Weights of a small transformer language model.
Architecture: tied embeddings, capped logits.
Training: a variant of Muon for these matrices, 1025M tokens.
Each number is 500 + 40 x the weight over its row's rms, rounded and kept within 0 to 999. Layers, rows and columns count from 0. Numbers have three digits each. The size before them is the row's rms in percent of the matrix's.

# v: layer 10 attention value, 704x704, rms 0.0686, rows 229-243, columns 0-87
# o: layer 10 attention output (transposed), 704x704, rms 0.127, rows 229-243, columns 0-87
v229 094:511483495451534467522417521511548537602514476477512457474461478568493467509530481505514544528475513430507441502567474510494520454521480536494510456478509537559537460557447482469520516523567486566473500435489491543509548458488475542485456524458495481508487474468499
o229 108:459488488572509583499550472534468444494470493531516552533540538461463594439434517514456464495473469514476540511503491516470496516489507478536397569497466475406499549581515586555485490470465495474503446554521560467550509550562504406502577484522513495468510475515446
v230 096:502492501543450515496487583513511533430495438510467480496563475551508565520502404514498461537532380478526510434553462550528552469518508505545427479518527544480470465551427521530495508520573422595538528510501504440488495536548479501518523478487497477520525522480457
o230 099:506557498494526440446523433493494523529484510498566515461453452464511449484520531454536550512479568508426480484446501482485488509449495449517482508501535473488492500417514453488513481506425543390510476462535502531498484478517538538492486464460518519496526473506519
v231 097:460490543511536527507490480527517485476516469467511510549459544488545450585443492554533460541487413539540480525548562503532527501539476507481474519493537489579474505524543432471456483507536487475503510476474529445476491502469536601512593502497507508544525528505463
o231 101:506527523407446496551554477529497467545598498564508511476527451466513590426559493561524594435544582441486491404524528491468506506494574495575443558489472515497514458555478564486565507487463515604484529501567467508535542490462480408490454532480579483493530506500530
v232 098:557497418479460549478550459536488484512509503454529502489491549455449528518519474477500520525571445439479535532518518483551551473454430503518575552567564512448497532512521491506443506487430481495475456504561448445432457463555524544490428544480560574495477465477512
o232 102:481517597524567478546451551457512573505522558556514529517471413477554448482505496544513480459510498542535493487473476547507445480522500445487450536410482454506524489512556509458514480527532498468572513546434528593508487435383450435480527490570490548529535568508499
v233 096:507490495567474503458558469508552454491470487533499459457561433493489533535490440520460480470404493492440542482523484464497488493500464407417523524527561502578502550535538532466482442505415505515480516520483500499418554524540497515578496471504508541475529544512472
o233 098:529480580441537442583467503481460565434563488510485583525425560511463478546509547471550546518575488468569451482465469553498524521476476503592519489494425468451491399475469459523535521441511523484520499510487511505488483484461546402447556511547433492541495528495543
v234 100:527461551529592460497483469555526522431579471473537546508515515513548451499475447516475515511454500437489419461516534513467546503524547518582529497511630422493548502520477574519452571482530551521493505542522577540496509449441454548424467484509539504523513467451508
o234 103:502543485471440516581546502403417502535475475535428485471435454502427507499493549479605555524505548493525554483423540497525435495567480480438464473575404467543503539451519466494579493506468437443566533480474483472530495527551552455538531485548501515448504489497497
v235 097:467467537442487555480477498514482459583500490476557527460469596526452514446494481511485482521524483450499438530437493580469471529478499553512487540561477496489454467523511506489461478487534466508409469520532427483514537418469445470537550541492520474485501513480473
o235 101:540465510525516463468493509450493527464543523491453478479535486498484495498553585486475423462502453511551565492455513492481453516563510495491532556492498454552559534493505485532496529534503544466553584471528509449540457495509551464459493459537516512519486510508497
v236 100:520479528485443530499472520541560502453476434519461535497507478441492487498574528515463574521439399465506553547474505574547442538467484538566511571554429484519468498534500535482480506451420529483548509488504506523487494529581380507484553462527543476495512522469485
o236 100:485485525424572446514566444454475528526483552488547518459451512577468436497492471507460456529500529525508449452517450419517561467523510531496440462491556513482444495462477542506491456571562458505545480457494515533528497458398560511507504503475483507541559491465503
v237 095:493467457444488502529517501583534512426560475407534542444480558549531513495546515476479458469494491519544481515508438414554478510515519515401506487465521494514558552527542459476491496501465531476498460571510495503496513457490470439553477432498440502469524488446515
o237 111:468485517534493477467475515529486474528541533524519441516503451507427543538483465403536581535510566500432489511471518533509525529520447539583453509470533452524500514487452474529510409461464525542484507475434524461527483544548511515415475490536525501507557492507401
v238 095:478529538523548483571478483535533481539419448475438544481432534511545483494517507498464532474499501452458603521540465526489493563532503470519551536528489577555528494392492528518545582525441549468487475525490497524560457492527494574494538397495529508457490483546491
o238 101:503464461459472460448497502461439512499538511511515485496521476491447483544448509530513454525509501568565442535450546444531488486438551531490471475514447471516438496523502526473441464456526484527521505497492518533485544454509488437510489595503476541489507534505522
v239 096:540454485526489533437501490511523515511359515501512470526579531447470426492507481487522480469467567527473475499518452501479520553488556536519539554501556562519546446423516584510507506534540535496521520527576513407491475540424599526545517527546496496472516546567517
o239 107:421509512509477450571525507488463483550497522525485520538444426572493580485493487550450550469547444459485453535488502449516495518446395508479430455579474510506557603493487432498472556462438442470451541520469475570479491470525435506459485422488476520509473407425494
v240 098:528523442490541544488497450474493500406531454467476473485472540535589489474453530465496519498575472553444520491465575421494517479475438497533536525494509500570496541510532447520555484432534482445521468561480458503493470509420540431580523424390488506433550538488526
o240 099:433554551482466541537513486525465453502439545507497504529563459520459450474455499498480533493398472478498468453573415579511482483487552516495537476539446495448472479474514554523487456514494538542469506475505488530508524537590510539425527502501487493503497457467469
v241 098:528471485487543433471481501506529516475507475474498602520498565465510513428486513478496446424455484496442493515520426460403511518480489561517395483412527439511544508528471489471457559473496540539446466461574599644509578543484477531519492412461488466491568529510495
o241 093:500530557511547561572515489453481560467477483526494432491559484552470545552494513483466540518545503532512509504500543511530482532525526500500582480568449490466423443515509454533497589509536462503501484523534461446493471517471560425513459578562489500524478466519459
v242 098:476491475500442479473462474479469517532554478476530554512544460495435481553487507555515509488510472530451555480541510499469544515549480499484495500508536474505528450522506500431495502509475514510548527539554446488509455554509507588413512495530400514496472508407532
o242 103:533569547444497535547589483517513436529480522484471547465496489501537561502481508454475499477525481475498508500501504459539490514433521502488427514495474521517519513482495493528514443491462457521478490454483567470432551473483473438588521535444546490521517437578539
v243 096:414391560448512415568462464486501502508488486507522537504556518524532551604530495532464529569480535436468559507504518423443534501472511452519490546459469534498472478544441568466473504513497438483533552477476442468489468503561528522525553524478423562528514528518519
o243 103:551531465494470485437541502568448551469521521513554476466454476481509464435503547500510401420476482522509470497542546509514446482514482576513484484573512474507516451474543416513538531506481511507521521469506550553496531463577444525503435582512585461464529474447446